{"num_hidden_layers": 26, "num_attention_heads": 8, "intermediate_size": 1024, "bias": "none"}
Each number is 500 + 40 x the weight over its row's rms, rounded and kept within 0 to 999. Layers, rows and columns count from 0. Numbers have three digits each. The size before them is the row's rms in percent of the matrix's.

# layer 11 attention query, 256x256, rms 0.191, rows 18-30, columns 0-255
098:559546464520558501515443544483459446506497516521523494492480504537506439454554532449569509505536452538567528517495528545477485504534489552515565492468471445507503525470482478550529536514432509521505497519559500429455524513477453488477533425554480525501492452458432601470434459503509503538463509525521517515441568444521518411517492450560455532426464520493504441522427526491555511443508528458551510373552510520558486493502515551579415555510403512521480430479467483458518496555513557538484419436544453528529491533445516495514454498482495481545545521529458492519537478476521515472537568492547559517506553522480476524598443474526496533533433468586476460502535466520503461475481459471520522561451467526490527542500627510488461428450495424524456492449533508494459506508468495
105:481491472617515501505478564501535523480511488454498532473466426529472458487513488516575481532422483540525543503503498541499461547461524521476517474577460472585556499493404480537482493498527554520501517497528463462450438525503503543446460466523459496553484410449478503491507355455533509493526502564488439579482497494527567566485487577454459575505457528481550458491447537570536485529497462517461464536482499486452482433519526544531561505524476478515506503489578470458533473476528491477475410511506545479540493525564477484535490569548479506518554515448490461567427470547460477598512460512594534466542476587467490598538411520527514495485496496447435483503483531492524499515465525505481451522464455466518513538524486448464468464526524465492403503500496522543527519490407518
104:546453452496320599513540433474480522449488557505511454451442517474538529425438570467455467442498487474541534509546501508510485537463558477492497547551529507518471486475454495491486430557470475489428565504494488613539514418552538484453530520479566497518560521513545504529427484545503572473533457494551489502482558457494462486486549466536484479542447497471533499494451524556463474505490502478459424436561467513541509478552551503416411469579568569535495517537507549589541515456516436534465500490507535522524500513436550500525443536528535503471528467506522520509431533544513446525513537503520497446488536534476523542491462507467473474524508495469479450469550528539424465503516508488533473532459518459482482466503543508516582445501497404534465506536489517478439481517492498
102:454464441527408488495513580514527449507512454451507482567492472499554509500573522486536469540476496513435518451507468578414527527498567483485483553508500417449516503561541448552518510497460501497534499478475483486531475572549521490525541480496539549539531520518493549498470459417415466545493537489508558546462529527534421507510538492485475563428427482523553591447508524554499528469515579460539518511514525468409500509456491523493440549497542527478546460519479466543488504518510480472453511487516482485572462511564522544493567457522525483541523483538539481441487483513521518549530562549509504527500467520465426475557432515549469403445506543515403488521570447475545535475452457410491376572509551510531459489524554526475532483558536532456521481465531532526527507517542558
107:443570520511498487478512479501523504472481540477458577507537503528536458487493425573485505536466475546504481504512409565473479481522514527523505428472509515458538498432519462472535565426537520463469447405568407510503475550544458475501537461496455456509488500505532499566480473441466509532459438592468514519468503532441472467408467529524503383519455494478591524488552402424485499524472552437491470545518500469489468544453508463456477477548547452447512470426463466432574529536539539496479476527544514472548508527532477495539526492515431447523511455526491570506506508562509468449419503490456473505520529540488526528515535537589395511522519486561472522461608500458540455534461494547507537521526523509487512494404463529465459505545480482526472555490505560529499521505494468
109:492409537518463521476530511475522496523561569548543591471483485462498495469446456454498501473520423479500543531459537487555546470526454548538573490465476485507504522524486537514525518468507500535497484476460483517460495477502490434531498435454517498476395430432382447568461511471513531481469502538458534470517543428503540558513465517482484538498491642533503495534521491441492568488497482536542449589526518456518522483527542508525477553465564511505421485483485586513531528510470460486431538550460486549474445464514557532515447492496464451533515462591546460451479454472527510470512485501471546448557486560495518487495502466517524555495480561490562506466585464519461511479536474515525416438533464494595497445471504450509461471517546516501468548505583466533612541554516492
108:482480472479456413398500486457543579594514480509518557470479539515491465516448525508543480494529425489558515439474489449500542511530534519453523510578468509475469481459439537461551431487489511508513524518456449496468490520492460544548426469551491501574472546559499477505472548467441449424465547523487527478484507489499482526484485552514426456518495503412474490505574493467533502507469549528563527497465509399523469454478558480407554475586453542526541495471458507485510597511417462540487462497477528533448491506469432573506502498519422418508416456516478491494489556487491473514494490481503443529448502574448547494549494519502471492477533526507494566581544467469526526440507530502465459538475513470493501512390475472540534565467540496448529532560441481497435432500454461
106:407498483504469438606486543500467520456528495504501491557482558491513519481467534502500467493507514545403507585553504497519515511516394503414483449559457496425408550414470511429516480453506534508521581464539454502492494549529480512471460511493435530518593492482552435460470501479533536476499552449492495554500468532490531485501517509452486569508517557454434484505487507536461499501474541523552462557455407471510479529482440554519473522478525538532537575516476522428552514547553509515531424495534529532514516503547453414471443487594492492517479524495533513544579470509499506506513479534514528466436595491511521509497482535433526518511527618433468487477457576461463460533558434553492481562486491428503530494507515503497502473459560531534542546500483520545569489491496468
106:527574472460514466523524558551518464578477411427464468503491441510481436491496458572516515493503489500443425485418474477555416475567546507479436542548456522464471593500535526482478474482442499519484418462486481570431495484384504496550530514459435538475470500512572470496491438486526502565630449542452541564509469424455464553472536497482458519462472414542473532583508437483445528489530443519531484529499453495517536486535506544506468453483525575434570433543544502538493495419517546505532499461489565567496507472531405435492490496481470536469506518495521529499450474484524513517509497487524539483559539506473565454440475503476520445541500515532553517527525546501488526551445431460464494476546563464498476481518525531520522498509501503485500542521517512475467456472501510
110:497497445478504503439510481470509540537512460491515458543528531463575492564477458544533456527536490417538490525482526537511413595500456435521529511568460434513532497455506454534520503439577535549471526563538442444530529534560466490519505507506413454508529539476415427456484470413487525560526492497517590519509480492536558498533559506543489520434503508478519501481416486444500521604577467525465513408515439502451530517414525508509545552505441458510528515487542597484463494563454498502499434471436561456509544561507479557542462514462478476494521484474494560509461547509456517478485471454446545452497440534587444500466541515461561494513515454564509569554490544460501504490531577539478485512455489478487457443495536499517495469438482478516500500510526527510545557458479468
109:495542478504502541527434497539581512508593510474547465440543534556442516536525493420568578498466457526392480503600489531566510507472497459527545498418490494480490459469511476427499478475500500501456507531498532509473478477492550484494517454507481552554485571429398482471483479505459517472505501525530446479521532529416441503566507469524461459468518449474450493555462487497498548555503485467486536507463482557516504448444504525494602492486531510449616476541557478502529480527500418591466555543498436542506479566497496473528452419535535547479546585543542498566505511407473518451536524522452430532523530460490523531526481508506469521537533547538584491531484519488484548504538488516443423543533560525432499470508525544511523541488465512496476534453429505506508502469513442
107:533562459472551475517525471524519497473479482439506560554518505480484473536457528418540478494478515525494518489459474470537490424561430452467460484522580534519490501539559517462497471562560479438509460454547503420477506512561554492527430574496485479491480571506467546459416622509525468587418477601506453488522507435549482570544506470531469476514517471518575471474461474463560557491614562525511527516506526494498493518492495561484507441496526522483489551533431460481482509530533538473460499496485539498508485523495494422580487520504481406589508458540522477522465554460481516428512484529557490482467501466444432501522498501451469511428475491480600496519504450427493536514515459492433482483465475497509526493512577457506522436520552489480501558451540464484460454585484485
103:523475434472553505580552528455470515400485536464572470449517515502520493485592554546505462431490493530474527423521424530468523568553512515517455466490529510500519465490450512429504464498462563471498470518528533546480500546514509491451526487465368523476539470433521515543426597488595489565484467527536379533488500483461498577436441562462497515509518520515508442533514522529564529521504517504481552526448511435456524546556469442524499513523456548571540573496487475505469424466504493485539491585462516497469471526507521446524458520510540542535510524484514575470510496445539521526544509466491496547474449472513583530438498531520488494457525542513523552493470524468526516529474516460453528509516492489464482577543399532478471524496541506484460420488505541512567578478554465
# layer 11 attention key, 256x256, rms 0.189, rows 18-30, columns 0-255
114:542548467584487562457429507538495479514475550495536438503525466444510470462515523454448548451494461482514489490496527488525469450517449496499446507371470436554521537485474491533522556468568486517476456498499502492497476446595512492431394503480429486514522480504471589474559485544476491517478548504462498490438512476445555456519531491508460545444477526481475500448510432438469479488409438495475551501520506530473498453500513488536535541467503428489476457460432493484502505551454513516515445552504512515477521524414464456466487471515472482513502569553489470519512470533466425474484627513396516579494503489505498438458454545578537547600495535576465544500501452513484554497497595475488541500519513448538444527502504514429466531530517519439500512417566507491466541503533481
107:505491468564491548574509502464497481572495565448536474490500451526534460456505469563558474432506484577506467475465511534578539484464528550455520540499523512539424509526472507511549463488499476539499495522499542577539538495543477486541426432439438467563449492549537531511494518533525409502504512526458473545399495508547461538501508497508442467470441580508574529466468558498491492474539503458489434510492525533507449451537496513473516513588454584522536461558487485440482534490512521501400508413497496522484480437468455572483528455529543493493553525525553593520534482537530425534565470553494535581522477551546553541458501512470543514537506569524536488488520497471454531512488507496490537493505439416442489516525495587531494545508468503483487476450476467399523427431450495
105:474530535461520511500505504487593494429462413497438482556519457525534529509469500488468469523476486524449504514526483572445571467518568485565537480507542521437479508561508534526449430536472586496484592465513476542464535519448514458508551502436418551514450415501494442505534492466484480523451431518504480541545454550478441507505482528437519458519502463461511515494504483605463508506531569507571483522456446527526487482508516508479531487555538551495487536507507516494515447524506512511432458533616442473494514508587548455544543531479537472466513508413438590495556523473482512505459511514465498521480558519491509560518461506498460465423503423490510448404517486494471399513424471534410450493480507547465492449539530465503479556507464545553454506452480485536522508579461519
108:548448457466473546528504534518544464457563429494529561513503461519473409549542515581469496436457447479548496451521549470462547547492527489574500557499534504517549481511504531554527465528438515479434455465455480543470499493486467480529492564552427492499492444520558452559475487592475504547480458450550414539438456480459453400446529470480564518405435469473497532521517439489544507511503524546522452515446484448473495490513425443484449476481447502568478504417475510506468543511450538538556499481502497535462505527486521504463491508532531513519466517525544453507580480396533504499564548515515496568456464521550478521546549470471422395502508458507511535495480534492435512479405478456464516462515481519485536433468450451508578482529514460510490471543473456475486545515483550
105:483489472495508472537493504499510498527459385502505550559495475493486505590553543525417498558552491514500537433452534474507468502510514517474467470484539510508552467518592480500468529509502488507533497461536494529484550552532528506477509476501509466444488494486521546450505521475360471487510448417543526515566446495509512433580557480459514481495444548556556540517514539430492517526522424481531519532525411455536442405585465483475557484541406434479587568404484489501468443487491514541524568527445484468430541516531520536517590528541504534535495544477569477489471482490567572441469446572537528557504432545475456482508429437460533497484512490544574498507490460523483516506555468533516480488538511481479529503465549430526505434495485552455474507533483517499506477487505493
104:469492559424475535463481556513554450505447519527481568477509523520465510535469522443509528490496497566400538560466421491493478492526463548528459456521538443476494494482476574529503530586536493492434559551487477480449539519565493497521516492413525497454532551505472469562477530481496575558524526448488537488534480493463442434523513489488534489529562416483428522549535483525460526467498473473484460491494537459425456466467543495436463423547501565479579530541528561466571546528508469555469506549532471510503442437521467502474599521458440483541524568481578488519470583543576482466482510479509499496483519520432501511471485478504495451594460443485476564523519493481532537429557534539509462489494487545478459485517454552516484458446476462482521521470423436538531550407508531
106:485492478481524519470530518506492493522500498494475483490535499569575488435416538497493529550483404525463461490461513539518435455491444500490493524545514536484484489572540479543466489545440496518483506450524471521481437476514493516487539535508490487506452549522496503587437503439450564528486444504545482568533513530468512454503555469445503436492508500545568554433476498451465522426586467504555504565517445429452405460466545461565481491431500489472543488532505554534498438556521455504524469564516555476488497491505589496569485538558469516434567443536481527434508465435555525422496461445458469502509481527516526454479521473503453470480469477495492465519595433529592525527542500480506486481486608531446452527494564462459538479471462419450486414565558532487495497476527515
109:592493482473548498531543538477546498514525524558545456514525484510511564481476469510424469480461550510434499498477539453492564487482547511501478549475441501550532458541494500477542484499455556468491486481543519516517558466483438494479516499600476519500564511486490506597448595472519442510535554474512507553462446531449534481459437545551394440473396530488470445493509450528482484534526504504481517539532474498524490466457528498539484473584443561487568520558495493520479524517535438518440499530491594455530446538529457499518554469523560498541479460576443498544497497538470435556478498507468505444483475452518468445509593556524509532455569512460529420482616556493497557521493581469512520507487473517519521490530524557472439504466481532456420500531488469525603448460504510
107:471509506513475487507471521507467481588458565542518533508518467532533498458484525563526531473482446547472556498500499489416605514508494494522520560476460514556486496456493454540548536555496537483504573516529561594545560467496512521599535498520494511542469527395512446447465492512504507526445540458448460427513493483512586521473541507542395542536493410545493479463492486527492518560509528423530495436429557472458491560552546516460538471576466539534479469531512508448491503451544530426559565514493463455506536577506479458520505501479504435481569486513480485467497502443485498483446440472558587519505451548540416532524480393522499522450496465559499434482489459531498486480524492522516568504472501470536448440460513539532518484431482485477411455438488492498469513499463529
107:444487505503531476448535518583410470556459358559440499519486531567502445509484517430517475487461450498416395545480439503451486480509514447415450538461480461495537561486531465456486513485498493496511479567493549449536523473518507471521481509542483484560486451574445561581527473546453525533508511464456519536419428475499476512494550449479522493486502459531529494503520419558534506502498506500558535506515533494505477427550497491464478514537514482397463495515486461467551482470505511517503508501409541447563552428528506526492483532447505494449489519548572501499536530492506469464482452576508512530454569439545518468467589497554545583469487493505494522508509535438498544514533526509466522494474482488449478551527429488536424572481509487468509483446516567522399514520531544
103:486476498398489564398529473508464468486472528540483464422466531445547525484461446486471479542445467433619535516478526467456512448493576456535580574486479474463520519525496567463481478515471570544447485522522508565473467518500529537572487577465519490522509573533476475490535548444506475492497476448520529487465518541502501562556444509481529455546470443514446486521557481570467535421475477532542419543479514587388517523448528456504415550488465529529464523501508563479534456532506541550496476509548493539506522508467472522488504497492556394472474468492498494448448568515587541497485498559579455527483483453459530499499460509508458477453494475488527402550491507528458532536525522437540496538541548455501502432515473479520527455510482510489466472475556448505487569507464491
110:469506535469518566493483504478518508489488493500417497542504460513485562515469409504518582496512428508551532522474542520517439479512480443499439442565520471530462504547565548450483499476424475533478542555482486418503483528484557521531471573470603539513509417450528529476578557481512500505519493462471521531503458474522492572511566465434547548552497467536429499527511534533499485547434508482568488518530545457505553510517520522566472530524497579467494483469471495599405519517512564444469503544513545480500511508514470451426492498527479507481516499450544481498482493470530552543453468464502514465603465509510477495453506474545450537505516483411482556505558507496464409430512618513504555478486528648574531501499519437548506447454512494518492501525498469509479467526540516
104:549529499485501458463505497496572554490532523525477506538501457533549525453501463505484383524509516529575543531518497495451472550465473518497533513481465432532498500513500540516470482561489523454505503495448442494551577480517536515522513439539503461500565474525519535488516453457528541371505482527511461580525425460530537552499464524527490561423498541525510568495474530500446423505489492456483488394490535473458553483527560487457471603535514472478524551602490444488403510512465462489495562404423495523451425393515412519446535489494504526473522427564475517509537510481547454514507489520499547512490502528520499494491554510556504455538446456454470459472479545529449523450510461522537451569480556499532418445538460456498498514507466440527486430550522497513562499523476476